config.toml
head_dim = 64
vocab_size = 2048
activation = "swiglu"
norm = "rmsnorm"
positions = "rope"
init_std_o = 0.00572
beta2 = 0.99
lr_head = 0.0104
final_lr_fraction = 0.1
batch_tokens = 65536
train_tokens = 434500000
dataset = "wikipedia_en"
Each number is 128 + 32 x the weight over its row's rms, rounded and kept within 0 to 255. Layers, rows and columns count from 0. Numbers have three digits each. The size before them is the row's rms in percent of the matrix's.

# o: layer 7 attention output (transposed), 384x256, rms 0.223, rows 109-127, columns 0-127
# v: layer 7 attention value, 384x256, rms 0.245, rows 110-127, columns 0-127
# q: layer 7 attention query, 384x256, rms 0.219, rows 128-161, columns 0-127
# k: layer 7 attention key, 384x256, rms 0.225, rows 128-161, columns 0-127
o109 091:079149117119173132079164158129124131099117116129115130145123141107119159123142152192159162098117167137163139125106157078118143120075147122132171122149089169084124145136203088054134108116145125099113129110133134120085101149127090137098151165107136107140147110139066108139117119133143127133135123082193101106133048158116109089141140094160098102183126119118113158089126167126194157100156
v110 099:131156177134151123115113113128153133108139124094135113166142140142142100085135153116153096100179139132082102089152160107132126154110054098121133112085217146106146118078154119130106111141169114130081142125106173108210079093189172160168139111149150128170125143123057191096138161159155133117079188129140101125103080068132144056102136134211141072095159133141189091096091122162110155078111
o110 102:186117088156132170031141176053080107146086081120131141085145106146114118143128159113085156139074119153102134136121096107141128138119063111112100108145171141134113191076115178114095196114081103113153126140161146066120134144114086148154125141105084131141171120130145125137201134102088172128150126102148183121135144159193150168125119093176090132130139125141127118137185134156121123139148
v111 095:125108153051126115070134133179092087142154146100115133139121085101148165088096099169139169146151131132150145160155169116196216058135110125127137085103132087116151121080146130171160113077037136174128100140147130119095128142142099177107119138127137088147159090100072146142136134127101101145152102142135143143142114174134121114111140176140144159124093153023154154096103100124211110109115
o111 100:129161170121176136170153145149111142121100115113150181185135113142146154092181151115164171097095151124161108120154124151130056172079149141107124102115124145131090184179136134046163145110204099044125141220155096119142141197167158121124134112150122100152134125167079168165180079188132122071177089174186092122182114105163086171112132175111116158176151102106124075096136136075096097101139
v112 100:150110122118135142086162160124135077138160079078130141106163143048131172073123105166113139128185088099113113146159057139123079131148115097148187151120121152091152092088130123141130132138091135146146172161086096107175128073101050115162150174125150143128093103143109141130149114114102087127149141165103093138133126093148153076086101098160120109124088163153119110080093162167126121204144
o112 098:107180126077125142132122144158136151114120136116161125113164125192188110174086107069140094091118148124121188152119092150112162098089074178147120160152194115132112141142148151158112142123176108158108178084089196133147134165106156122109075101121122102152116152137076105138174083138116165172059142185148104174126100128108090169210113083113123141174131126097143094191164153162053153083118
v113 096:127166136152152165128144109134144179182141078113099084117086116147094138110102128110083109150122176129174141097153155138161173118159146090145175201125101156109146114145102117085140133156116107130140156150151143126158156114086116145160129172134136112124074108108113116101172145122162193144128163055169099123125089142112160150167162160128197080069095131000132153151165157081174146167128
o113 098:076090106146094086141052159178139081150120140137124106107146122127155158131159180164180119114132158121054168168129152159089095155112161142113088121147114117119096137128140101120162145123100142144145153077108078083112152132111161131157166130098118054099134048152109146133077138137129134081179131160090111140079102148071150062136154120156110106140113109210102168176169149188088100132116
v114 110:189129057176179103110134096160043121108140119110163137136133196169154166150180140153089111126115133168163136106107135122138162092160132095156113126125151169114110153117108077153102100124154122147170148074175112131095151137082108171214179146143077125066098130069147053166170161104099158097088158181109133093042169114163137136129096109130128121109105140121153086179126151156110110152162
o114 111:108140146132167106116102129040151130144098140115119125180167169120085127130121105115152094023141153136131092083172096139077155134096129102105136099094165105140149161098159143131207171166119174155156074114100138132147130136185140115096129082085126163155087111156154200120142177133123064217134101076141160124181165155083114096149146110145152128162134153170132150187080073188137160098138
v115 099:113121153128159100102131171114195131129102109101112151143138132100127118123107111122184157116088138141064064180151136094093121125118176113127106107123136092125175169154098151074135139155075111140123070129062115115176112156137154119127171067104101140134192054122100132151146140137106057154132189125104108137152137166134178148100174130132119151106127117137124152147136081087140074157120
o115 100:207057091146131117146087134129089090135144068168166141135169088135088070073156152137102221116094112143180144147157124110179137118133091167183116121105147123136149106104161112127093166169128105105121149122117090130203147140114192094100068118126125134082128146091151129125144112167088139097139117115102082109100135114101121111139125147123144099147165134118126177136161143128160127086142
v116 105:108132070131179101141170201128169139101139148100153118156048109154137118150069155111103138143125149132105174141151105113165103095161145135143144043101122146105108109176070141078146172139101105179148086115185140157108172146087085112156198180097093148141155074115135166109108132097077117088117151151150173075118157170116165104123131158106121165075125113058132119159132074110102115070106
o116 102:151131161155114080175166117113112106144127058194097137204196123163104153143181130087098142164075144099154163136096101147065197159136100107162125172122109179102148161114188096146109095109135185066113143154108115149133120096143129105085115103114107104092079122131119114086126104159106168084173120129134102188127114106111047149134145041114125100225166055148119113116075204172157154132155
v117 095:107163117124151122111138113129103133146172218128094193127123151134133086183155178105077114185088092100116122113114132103149124153177150041123127096111145112096138078069120161118130130181085125163093103185150127096133085140146112131141132113159056123178171036156137153174175176088090106095180147158138142126122088107102122144111129141170072162096117136153098128060140126201141155148187
o117 101:153132102144139139126128167132116115171111114121189103196105129148128126129046106143156142096094164173128136157104150162087149078096090124142140096143076111162128157168129147112108143071161132132133112110080099081065175087165074124054139129121151157126183145099099080101115106190101140165128167114168121157158153139093148219151123157094142121173107173091072054190152101132106149154113
v118 095:110120077159092110149163145102149104115149170151119078164099141135126135114124127152127111138119121147165105108097124106085094130124157163106153133151075158143124146105131132139089186107165105150147103141167099121102072126077212160112204107156135080123127217170149150131162125120170129180109139110135162097175107024109104109137159090113106142118116160127115164149141138096110123139163
o118 097:168091158090075122128188123143135160107126124111124141147158105127134143173107102124171099117177139123154147134104125127172139133126153105084089050081089168125082136127110084091160094163183137178078146126110118149147190118128075191152067139157115143091092043135095151139096137091143109123113109099196130094102161143116172152108142070195165131062125111150103176074099124117145162174123
v119 093:113112133153107141200107131055071183119131130079143069144121132106159148147152100114095095159119113118199111103145131120135173099148047158128102129133153164098133075139086130104150150132127174109166100129154112141094090131100115149058198059148077161156135148137088090148145098092122097130123181106121172101113089144134126137139139135143170167106120199102125132080103077119077069095124
o119 095:133141088085090143117116112075179128091081153143145157097155162129119150195149133156127185043137121138136112082082164119116104098089147119106133167120076150138152159139174091149230133148181072125115129162057119140090132146118124163156139154101151099125089147130074158085096154158120130116180116183146137143072162160148050128081125177146090120196099089086172097114066161112126157151093
v120 094:095148115123142112086146176154106149098041128141136129127131163139152081153137163093122144135083110165115149135135115131129152108143141134137120124120148131115128125158127163087147081104100072177173102119119083130092125122117153181136114124138132054155135175140156117205135141182138166140131162129138126083111077121135133099127121140183166162122109153095171157048110095124128070139138
o120 096:172157102114120179178184139147083073163126143139103119135168103142103183094160159101167120132147148122157080136166101117123146130134122142101163128066110098166142123103162051113133129106148130124103157161102162077103181144150092097141139127095093122077134086127138152121127177089134109176170113136149101095110128107154164073119163164084137107079126137167094080181117089110122098145115
v121 093:196143178171136144164199146192148137111090109113139086121089111114074114127114203193057141141113116123134116116173158096110190084110120146160170151120086113122143111131152140102082137091091128111168161104076093109143077183158144076068166143155091141130139192177098078131139111133129105097141103122102122109107129147135132142133212117133086114139108202115122111146122189085141163134163
o121 096:108135058151105083102112104071124173115112155148178170149145084206161148113119157098119133150193110112166120128090130126123101141115123122113125079139139128082146160088134110104130089186143156128090092129126159150110099092154156161180139101084115100078137066140154088082159130137070189101176124119169110098170166098103116109132106129114128183123131066098095170142078103132171088138103
v122 104:145105154106107095218133166183132121067139155150192115108113140137119214132115114089142120127187158061102146048101165125155137121098166128125152078102152071128151168104110093145135107144114140088124151157084120091136113139200123084142111114093156129103165061164133120180114126155119111104118177065153148146135118099190087127096149104120141159112113139098119091146161157178142104102133
o122 100:147128169164113130105107211140109136172092126171141168156095161143174074096180144116130139135105141112119118090152157105145156191158147160131157215121098170128136102183139164123145106157098155122108115132183070112139097121148155172153089123106117121106125099123134151118129134150110152179158136155115190130092117112111114159078089127167161083126111152173122151133105131133127109135131
v123 098:096207125050172136102122126090086175114144116145116124105053120191084129105135140124124117138140124132131111149177152141098169072119131146185109130168129105121117095131080104097141128143174109181080131147142147066165192143106130104122118086107120145107188133141112150135148079050118138125109096116143122217111152066091111162154146168133169093115109197136099137063161115086108210117122
o123 101:135142117154109118141091158137146125161116121173123157136157114138161147155125105041134089090088111132126118135083130045160091132079220125134138096158168140123167179140119138131084106168081138092146172063147099143109110116157118100094161132155144142136106157095141100105141134086161108126188100160098119107132162052126146149094165128136095139132135120125132037123170120064140138091185
v124 102:134104101129146149119130147143117101125159129128123083158113112135122178092097042108054139127159137086125121145161150124126137073118124128156140106145136090109141139066087148136150112109121099115143100111140155136115123085071077127136140152138033115133105141134108135174125135157137100123088136120168158169117127129149088181108102110154129081149094174155155151168067092089169142136123
o124 105:146082123140110145151107081099085122083160086120117133156141096139096137171155149148158104119115136136092122103107152112156150120147092172109114094147132174194169127163114073156171166161179144187086148142121064135128214158185141075102196151093168145129116157167133138138121166116101135083163084162103130147082174115140137178133156116093103107104067063109145114187187096081073098110133
v125 103:156172100118164117119167133124036159098182134142137109109079107143102164193165165097108113119118165174136103126166144118124114132112069126122124140199100146145161131138121121115085079160103149138050181091138112147208081105147134186110093100162106122115113087127153069150115087098147118143161202157142176156136129159130098096078078154087092133110096120201142139166108162135105133172092
o125 103:093098081218142117075162103144127106165107082091133189114169151174154111125090108160150102133166098130129130094095134148147139086084186079162146112165142134117129152143121100129181198142078108149149126140080101083059184141095071107123131085119095122140201163187131144121093122097148118169123070076104054113147114088105122081104154108129132176147092138100165072131151135105159152176096
v126 097:102062091109135091151143160111120149059105134093106153190147119138169122141143158136097125164073112122088154117120099188138120049094137130073124128111131181089173116085097095205127110144138121149123064078095135088145099090082121159106128076129077160129107111179136133168122118141102108090136150106146139112134172141120114132088111129156101115099181182176124104084122162085144082045111
o126 098:124151161139199142169105129165152102150090095176132127141120109096152130092127167142118123064161126088183134105049156147130133119147106158176086134114103111097110094137087142082096145128110105112139108149094112153123223184166104116081131159133092117156133143107086115147128130116163123142085066097139187148142175176164080156140142104105091096112078089102086134170164075166099101102179
v127 102:152090147124137102205193143167111096094105190134105172133107102122082122125122135161154171152182121156138138139082160153159147052103108095152170154125195133101127099112118107112110112120151160154143129127091118094153169121075091107147055072113141118101067090146116112157136145138128118122172117069139129117120148195182114126205108155156130126124109143113102170135144143158090124178126
o127 101:104180105166127116089147104042091120161156122132137172124109165122118138117151098140146048134125140090115164097157144140093095140108134181100041120116111085119109142073122155129166159159116093137073083126103095178130133164110134127085158091082068176145092112114111131090138098142154144111093137207111069124140125137135184119133146168104153118155167098065127107134135103111126091063103
q128 094:179137124113118116170145089169035128097090110175114140083068159108079091124084133085115084115137116110083113139149126129140211103121121120212121120158169162117153145149110130153087132086168142190137082141191138050115175146086127152091117145118131110171064132143107124127107048139177125128111100135066132118122143104117106112167140150173189126101131161133161106121084114122155091192161
k128 079:133123183173104167122085136136162147166142162123114093073192144163086125147133148111107211144191151117135175149147136173125139103093157133108087154087132117152096151151084098137145132099102110070104110080131159212167108096131160084204085136101174128125093148065157139122159128156093102065135082090123094110152117133161159195127115103137140145141123160064130096120123101162108167093155
q129 088:146132083113139127102178149127166112101137099132083148162131164145140141123110122079095162105168108070124138115131171079088116117172099150091104119071180150095102165156114102149139107192096166115140174137115114168150066145119154080135110124156115160120131059124160149130174117142096140082200139160125128221084126125104191114110163187154138129125096136118086153110139107148098121078159
k129 082:100179123078131099107149116131147091139149131117149097139040127131139124069166084145112084162104114118148098092155108106130132127145166120155208179111120094114153128091150170191094126125172118134112100116133143104085115067133123101101142190124164096180089136137150117119150116114168146136147119108101148144162118147145091070080086164141142166108161104160096156098190101131173133131134
q130 091:137152175144140180140125125155163144167133139141064191099182120135122167145130098105173213117161114088111192082143111160106161150147074145124075074148156121143172086170157099164116110139130127117136162108115129078164148186125092140196150143107171125141137142143066126155155168097156120136132131131120106094133117107081148125111089087111108127191162148151107168151165094119135119110099
k130 092:170148167127088115156118120138132138138107140117112118131164100145098172138067083185161090175143124166115124083129136147179101142147189119127161171153096157140086157145154126093101153091122037115121167160111097159108162114102192222134094112084122133118098101160076153094075097104132165142138148158118092125131101122064132103106069159147128121127089126116048131165139174105114180106089
q131 086:113127122059115105103113111103168170147169147065124098109126120151087123125101078132099201109121158157188125118119170131128129101130172167113168103064150166061111136165108055205094127183111161125159096177175157113178108114187125117179173068153133130150136109173124138130154171101198106176158180143091075159173170179121163183098139140134043141136115121165128140152177095087120123094096
k131 077:137155163115154129123177142126147118143123117156185181146158144088150092175126076137184072113174131126150143167140114119109153133118144149148116188120149073134088146088170121137073143080135126140188064050100127141066098148106180089164134156145140123190121157145132173132166166122064165156161089161157119109161127121102156081095144098141158114100162141066129113088110168160139167144119
q132 085:134098162134130089148057214120163111091110150109051101124189145156143182109131115097099156155179119109166100167118108136095046137182113157171160106177146163147130155136122101096183098180136208149154124129140130112078110101143103169121153068121131136113179112130136155111169114055141126135107137101174123172119096102088155190132214170099161125153139046083140102121167101093070101123055
k132 083:116141098113213132119139157183123077102127168049181154106176130135135115144095195083159117070145144105143126121168166080116154148106157150109147145074116134070117114121140086104130144096128163190145093108145163084196099171137102159108138116036105133083090131072145121090167119118130131086141120186091133136148167148146099109143139136128120093119076181147088085085107147133085123132129
q133 075:129145137111135165140111141118180123116073120124086119087110100104165089056194105140123137135133126108168162138166136128110122117163149109089068151195145115159153144129084073159172104216111105153120154082166127116161154177152123097100181171133112121109178093120143119089128130065069120151101082049161170087094130100084170137145141153096095109154078174128141135174121114146170148169117
k133 081:136112097102082116113113085103133111182082084187118070123059139122132176165115153107149156122155105146162194108102131143131173127129158143104170116141069150093106128120132153168191123119140140083191096139089064143101137144146164090126116119138105131148080071098127126117080106064135107136183146121143102135101130161134135100051106125180091052092115129109117113148152130173115112136125
q134 082:119155127071061127075166068137115145171129106103136124082053132101148102125153110194126091133081108127134143101122150130136171107147099128104119131086064144208180118101201161145127126171145085160137064141157113141100169175122182138089084215117110129158111171120118225103076097129118151074096095122118174086128120126163121068121104138114117140123058175078089106111179131170191147074134
k134 080:131077123106070111162078078139097090054135123190079090170165132077102144143107119140126181143104171128090143190143164150131132109116151101133113100130129127102141124086167138140170121206093098144155149141132094128098107136146171135197078180193087151067099095134102106135068103176121058137150170152126193160098135117080166113156107162186168121126100171135094147157127093201160065136077
q135 084:109134103131127131097155141170127129117109153102085155086164141151145139088213083129141089123140109157113164113098117147109141133063031091086097116200071143177150106128075144124117192099106123139087146119098144113105187103140119167107208162101128151143154159107130114150092102127111145120092085111189156080160079151150172129152057112083124057102147137141137150108109155129176137120134
k135 071:157130089156144079133125137139078141074090146162130137117149108105065090121047181130097142132085099133143136101067099152141151130065150151124129122089195107105179121088115173202132140147153061140111128107136136117155162205116096162120128139170109119129111117140099115116160141110112128119110144085110113106089116165155105079075163081083119114117107135134094154120137161140116098102196
q136 085:063137125111144156133136127140136139161115179136101124148207065146155109035130068092118109158168229179137107128124099154163125210108116175120152119139115151126063093131054153108083176141110117128110160109109102111162138098090123164152139164130076134089155152131150169092133145063117155118128153064188116115132104142168173141132115087081089127105121117169106100169129133065122120126117
k136 094:130183164154154157141152144171166145157160158138143122127141120134150184149069166115128128135140098142084137152156206112135084129116126135054166141124135116127095111161084079156125140062109124154161062124133128141169164101156136086143125123050114159107164113094136131159205132116152120178156123139136155142099148134196101106117121190091141117112120141132129134102138120186093126143115
q137 086:108136116119097131078164121163138097181154142103157167107149110132136177078132097150130146097140120067133088107118124150148141171080131140156172080127034171102141112128130127135122073178147118183170106164109142094193130193155154160170091129149051126164165202140077179151096168110158145126107131123121112149140084141120177170125138153148122103126091098136148136144136117145153128076074
k137 093:090064159179182126077124128136131138080106126173127126095155084141117146206120085114166111090119131084156127138151141111103104100062130096164179088149132135157106155146121140060125111104163169136102129139115152135121177172103116101158195111140092119123088129109131123098130168137151067147138123194114137117094135108114168118135150124108160139147180154111167067092126105131112151092122
q138 089:128104109144112131101080165181153087106160171102148135139127125095113183073103118092139138132086151093128109124142152151121111143125120102132103091113153155107133127139135062141120080118128164188131070159141080137151108179182135179165092087098086107113157168075104178110182152121185132115162176129156093122220157155116191167100151127122126081137086183049114106137155155138130115107118
k138 091:138125096100170082128200190158120150113120188169144147129148143104140111155113155165188135134161142157153127106147094094122178160093180108154097145172141074163126120147205149113118143143207161158120123102119168165126169083110132172141127142175074074191140161096100110097120136078139165080118086163163101119148148165132142103122101115076144117161194134157150125072176104153140114138103
q139 098:116112150091129105142126128113122143158119110121093169139170119140120085111149158167180063126114129154173102113091092142146139159125085108134187139146136095119039106155101189127097120105146060172153206189122168128095187089133133158128090159092082161113098123163198114161087133137097178101090123143149139120100144081129091086122092107101154155124149063154184146107107119137106148117136
k139 081:134183140117082093153097123083125088106130133125086130125123088102098127088078144148104137164098137136109116143058101172177107176150145152135170133160142154120205103071167117120154099158157115148076150112131159109159215126127089196150134043087126137063081136109087114082163145083135153110127139098160105096160101096132145156102133159083118129120188127169121151202146129065148088083147
q140 087:103137097128122153071177127141142145157119168137095103136163066138114165153143122163160136173131145116129117111067096121135085166115137122130170078165100122081082171118089103109099116141111109101113132144139088118158129180161111179136129148084063143082190161134060127168107185139138087121101156130086110081051141164148176134112158123163137094156136142141168184123134127106127170130100
k140 103:152037142164164131129161105097096157118100144163188134145170142121130182100136144138164139115066126162123155160149136133170189090093071143151089148117166116064120171116195079109110193162128117146147141096157157137147143093070149192158111095160136166146118146114089121091107095101131125109119139167150152167107175134103150140164105173170087145133162136144142121135085129113147065115093
q141 095:131103143198131134145059185093109188178063171123148111162183114129108115110113131106158124171085190120122122119141088157115123103156174115130090121127175107066124118168132083120159078094125104087082114093132089108063172120117148129163098072175142142087114067210066097087132129122112163145157095107106161064151176122056173134118156137108129123165114198139141171138137110081114146198139
k141 101:109146117155120114055148130185192100125172127159158112101157084133104114107187155162153123140157093185083128131127130026119081160182127123138123166182119113148038105119138110127110127148163129169093161128129113137089120150152134199101138191166144088104107146111116134110078116126170107118076116147204188122090083131127115073168103128172189109197136102104199136136117118119075123143099
q142 095:126124160107153098097115109094129109141136169161168109116125146107164113112125122123117165146144067106165155140111093094156130076164120154156140096121126129135084101140119170124164142175122110105145111155111191123213075044102139120159129094152074150176125138133127171192143121183178082150138149142083115108110117157115142102112127173123089164149149134134149162069093144136198132146088
k142 106:135122110126117084114114103129154190126091172019174129113093142138108147146123139104107117083125103123141088092096173150123132180127074152175082131107155133129165121107165134165088138147089111135105103109121062108149151141138093194134151067139091094077134096052128095144162136122046123125049126129134083128136107118155166136101170051116163115097125130093175130128142170126090051151109
q143 100:125130138130147169106151170066180163154127110186135151082129136152111141159104109078167154135068118090158102120121158155124146156083128134127154149117112163161125147155068143163103169157152087071073156164102125119121172153080114123146137125124111156117109132172093148143063131107121141157140178147102110052106160147063071183090113087168133111215185147174119129180127100134103149150055
k143 106:159113154134160087116198159176142146142134077119125112147145163075119116137156126119144135128136200141139094126145156127178107126097170109154130152132144130085133120094113089127091172143156153124154110124137136145110135188113119128165158146104122134098122102198069120154078177100107139123102122103065086144122170190115115113114122087131108142139144182152132126104123155168192137125171
q144 112:136151060107160070143116096092123145113128100086091147125116098113107133088057152064133131136073130185023096098119091153132122180118145061123044067122110112100154057139115153091114151152194089108076126154123094141110108185170132153131159126170070149109120088110122142089117080095094143138160131110139087190162114103130103115153109183176159101151117127099097075185120167125109130204099
k144 096:131114095100074024164094120095159168117145187143144122138114098099137136157116126112194211082157112075113118135131125134150061074098189146194128080136110119106105090133146156126142129115170190096171181149166144114114149121100130166210085078141078143116135119114146166155123141210145171131071088171142123178158109166175113094093166128155140090169120110127124100165120137143074096121088
q145 109:147138124110141149024112130101095168174156124128137149115174156119185130104120111196135153124138111173161129089114149114118117111138139116162091146094093173141174130116130123115116123146062108090092134154145178171120158131113146109136079103116106120067059091172144173084126111108067110177117135079141150133164164155101120202143108172124108087116083090158139166094106144080115157099106
k145 107:129132103075130120143138116092121141194137127095166149114092188154107169119116106057175113158152178149077189055099133119113082130081113163127158131133180157111142159112169076139154111115115115114165075116168075075087128114141107152116165065109129165130169091125111170104103096134137173147193078122155086121093148127138172178124151138126139148082111135215087117153114136169056109137154
q146 102:088100162130118125142132168139191143105111079093157091154091059156162113093116083143094142120176146144176131167165146106154136073065105139146073095136147100121173129170121145136074144106067139157168195154181182119079119104092155088093130092157154142115139120108176110159121112151134054174115150144143137148133067192069079113076150170140195110145151112088121134104115114168146139163203
k146 107:068150074128144101093114115180139177104142161163155155143132105161107124107045130175118147127092156188138161164120139135106062186051124080166152137176096136126107134130149095164092140084131141101137171144164146165119092215100060122112118100133159135114111084171128129163137128152157136124217124135110140121168121136125111123167070070124106179152106105183161092146146109083120116152131
q147 112:124137098129175114164124140111148139130196160105121197070098126125136155106185151174099053148156175146083110092121149128129145075118161109148136121095056077121101133099073135107073118150124096162131138149142134124148086168113134112111119133150070137167140096100130142194115092118114133148136104162130163136123170072131160094136130133093114105135133111105085158168084217151134132127142
k147 126:140111121144075094192123120116025063117080123149118154115160099129124122117137195118165163106149146144102185125175104105137158040106101129176078127144138178092091114133150151167088058117124097136107134140126181118132122177119102154124104111114175178097058131160140087147135119175083064101122087225124087116117148144124161107157114135120127139106179093153180156113110173135144105104159
q148 111:126173103149086155100132184127137101093141132173144116097155104127086136158133099139098137155122125150135173106115126076161183141122053104122097154139089142173179157105189093142167102148134112131134115124166129108129174142101126139124116120171170041133163119106079074103105106095181065151119085130137193099086134115130154124111119086156093172077126195133114142141133108142108184069198
k148 105:104135120130116122102097075126147064127199118089110100143087111087165155175124075178094169136086075176155151121109152121098199176162130142136145136158135139120151115132138173134114157133086080116115197098123154132155118116061104115106062113130188138124122121133114098162119141138131164158155126078117135096131104088128120124075127129117084098132051154114156160135098079153114157114146
q149 110:079082120099117151123102164162159139138143121146125084112106099132130137148132162115075156096129144111087127191088140138115125113096112131133126121092130150131099112077090092130193103087113161159145113125113132187164171111168107105182144200054199155179088048112131109128157105150171149146121158173057204105095164074131165157144096080154139078139151091130167088173114106158145110173155
k149 118:070174101093099134133040149122136159138099142111118134110157138104150159125110066135111099182109111108130137135146079129134139175102122110104053088149116140128125103163113179163112168116156158066112163102102126195144176150145138107141176179140111176124235093151134113149120139107118126149159116150109197119146126102114146150102192070115122101129101180071136148152195113104093125150139
q150 112:075135162139141130110124098147116082148194245099144153127129164177115131088100107109175137142169103143112098123133063120137072099143131080100148160097142115110145143091095133081145176122154127098112087113094155143115128118156159126131150114146197098137083175113131138111089118103092093111122105076083065148217052147143123132108103182131096126133128144198108094158115095128121173156142
k150 110:124165108145120128107096130084121122117161147082107199104130149153159084111165131146157124157150121085174130111161083094102106113092102118101134139134171148115182142118105150141093137138182100144134152106125095130148108088141136168103143187166160098130156145106066113135122115131088175123044196047175065106138120144096181107133081161112130138106149072120125155131136127119086169156131
q151 103:125154119128074202132175117137049143118156179120079150123118097150120133092110156178069156114192148141126090162116175171123155148106174163145137185131123110136133199145128130141084117079104121166097136098098095144125117139114086165107137134122099092107171122154048124110177100141160114167122080173099106102106116139124158105130163066158119123142113128099148167127163131103122206140155
k151 114:066187112185102192142063129133157110108193168108154112182142149141127144132111106127042149112200116091150142169072157145115132162183172179176118148158196163166122166131142101205082143172148134147134121135116078103084102133130104148056139176153184128099170093128129110107192121120102122100090102108146096081078095137134090145073135130111113148074113162130082118119155139085126159171118
q152 109:159145146144060061138137178111090132103120125064145129171131130141162110136152106104140109119140146120116151136115149180160186141060120217148138156047100144094151080150096134118098113159139159163079072101138158089169119078159126127084074090118073119163123161125087172151173067091122148109143158101100135140090117096162122127132077115091136120156114153144124096088084073141139150101105
k152 106:147127148131164103126146127070122112143098150119130096151093125054119120169120062117131118091120156109126147134068122145082146172139091155102190159150115105191190200064102110125102131149076124173101128138118060093112149124145140100093090109084083092111131121145170178089113100115171096113097188096069132074143084131189142188139098065113139081152116192122143189151105106100153086076097
q153 104:086082156146155107166090119070078100141086126170131098074159120196104152110138073107120081093121141169108180111128171137174155178097142082134146093102103127090104113153126157096118144111179141122144117155137169163154120112116120114128117107120096142106091110128111131148178113183081178147139103118101133122134156130130136091096111110079098132130118104042085133138125162142137154105138
k153 098:114089155164132136171105136131183119150125122164155138109132138141127098169166166111111086100137144131101139108134109164122126120125122121099149087108111109158119106119092117112109161111116147169093103157178131199145178095164102141130143157127122157131153169078196149139149147187134162172076109140060107109038094104106093130142123171129054179106130162129141076106124087133106112146101
q154 107:135137194115109099165118147134143145124167121086130085146151121086137083046056136145144066157113189141144105133156136174146133122124180138110070092118097125108179123155115099111156130124161151141112134108097131166126098168174123123148110096098186122202042116096117141118097146138104139150009146176173156072146085115109120156128144100147093102151165151193233118128176118104112162154126
k154 112:179099137135154107115109076095090144102107124121178120135212171159065104106105056061116120077078142098119095140136100104092130141150105123103114127135083144171176099088143095105090146104204159108105098132135149163102128153080120169119070078135156092081120072153116162158129097146121116117081115148158186094175150139150117114130115167131167154129138117139122107092116122169139110194088
q155 111:125178137116093127143081097084114081115135100100085183150071127196140142107160154133147092122117114140130152124147178051159131099107092086181133152203062117150108097069125070111141199123199157126139178119132168135156106116132136110109126082088041115156092077150086152073087110129173137120136097149165164159136183114150094170131172136127129104119160120117136118121150137154197165128061
k155 111:167139139117103073135131162109120094085125132150141137119109144117131118139110113109135118093060112097072193131064133101163152052100129078108105129110078119135183139118167105096116103155166174144182137176174169102163153092131096127066116097187132101122116123120125102073117122133142108141109110100116135131165135113139149159126141149118119110150135137090174121142107148119104154148144
q156 107:139184146143102138118157118121113120100112168163171143170110139141133117161175188210077129071120123206089140113148090087126158161123157110148211151148147148102138153129142141174161128118153182091164171080071140105129155073116153180143147079121124120185092131098107164153108128155122110176055080122126103142095041114175170080166156125114159182078156107102097108153121100100145142140101
k156 106:131153163160156163151076181116144112139106163125132116150113148164162151105181110107128113158134144096122162149125113170126093125176168094107095141159150167116166231106094111135090146145102143081140164150134089072115087119165101099092133093140173193101100186083116123158127152162156163193110138111130126163150076142101087152094171172161173160149119070133068113160162100102128109120092
q157 109:115124164057129092130088091062103151106095125098156130110147112169115183088165107127091133138133127103101108120140125130114112140129101068127110070134109152091063179123111128146195152086129145140180094155142116146148097134149158144142102119165150112137091104129096107138047108160131164156096108163105108109081115168101140095089124169102118101138092086109109101171114160126110075179104
k157 108:060163102133148094121079106126094138139110185118160144166137134082053062133128201120156132116114129070067139117157135170139085131119113087129081137099089168141081174174132116085143163103133080205116153161145103114135105116164130120138136165158098081138116162125121091125123110108144134127075144177195107146132134137096146135140142161127104093167126105147125075152160139047160132173097
q158 114:168092136087170129135158114078125127162177095117077136154173104132101152091143160148149113167149126159088172150235149094161144067139164141107180128123160143143090171144114112065120103070171093094186145173106067162162088151088185084126121121137097144144107100125153127122101136107132093106161144152103107103153196094103121126115107126130109064134135117133112156108105161174152076093109
k158 131:147078117101137146118184089048105118119116114197158159102158134140131088134147184136146137132108165134084097118138081142156152059094133140130180131090127137110130185161146111119126113065189083166137088171086116175112130128087132146178110122143122120164081177126132137160118123143117122170117110222125124162111143130132162155182123149132148128132125136147138111104093164146142107072087
q159 108:084143068112093131139130147102140145115170132128190124144055122138113179153122125146137161139129148068084091147154090144098198138172124168080107100161095133113104152105095090127153131134185145128095118126114113142153152125142069080099067087108130082176142150138100139098121159119104078122177157146103093120115193064193139149108125093116173099117148101097154120124115105148090068159084
k159 114:110125086160140106144094185079154144094163179100132140176116147169164130167095131155149050116107159159151144102105071137101132141165082131098110134138162157158130109152115170115109180146114115107126137178080135151093149118092086136124148074128152160167120123133130156046109153149160158090177138157126144155157154095124170134096155081120077116111123147126084118121130142086164164168099
q160 095:195161105109122123098129127148133104099077138153084170130102127132112145100144180109175051131080129193105190124133090133139108140095119142061126139208114143156145093087099187116112080127174088114134113125078112138127191104132133162071081171113141149111149148102103082146087125167082156111151141122173194088133143112169128117081074090112197145114211089164107114116083152079127139157132
k160 081:156131124119117153092099120115113164158159125145146099109218144095140154182110107183083134170142136119139103171138127130149148133106135086121139095152167153186077101120115075111200169168121162151116146107155134100182092148122156138086100138079092113129163099100084176117088096154082057133113147147051119132098122144076146117132167148115106106124114151154168141103106078164107132100094
q161 081:129139116159126141172083115107151159135165080160172100133139132127142119116101094125022173127120110112149133153158172137164129138064180142208103107093112092123125129154164109145153088097102112203114115095119139143128180110081151146092106075156121112124150140100163137080127092152161115133167070145130131136089147105095090124159175136160109120203085127146088148125124096156120127123134
k161 081:141091181120105108120099139150112107110108157158171134149157221185121080120164111101155091109179120121148142139102092144043167133106123153068139106100104154087116141146062236133127115143090162019075061097136141152150080083130116154130162125158154123177106134130144108120147126154145107130133083089114122132170138139169169147130100167129183163101154133091120092120149107116132158171124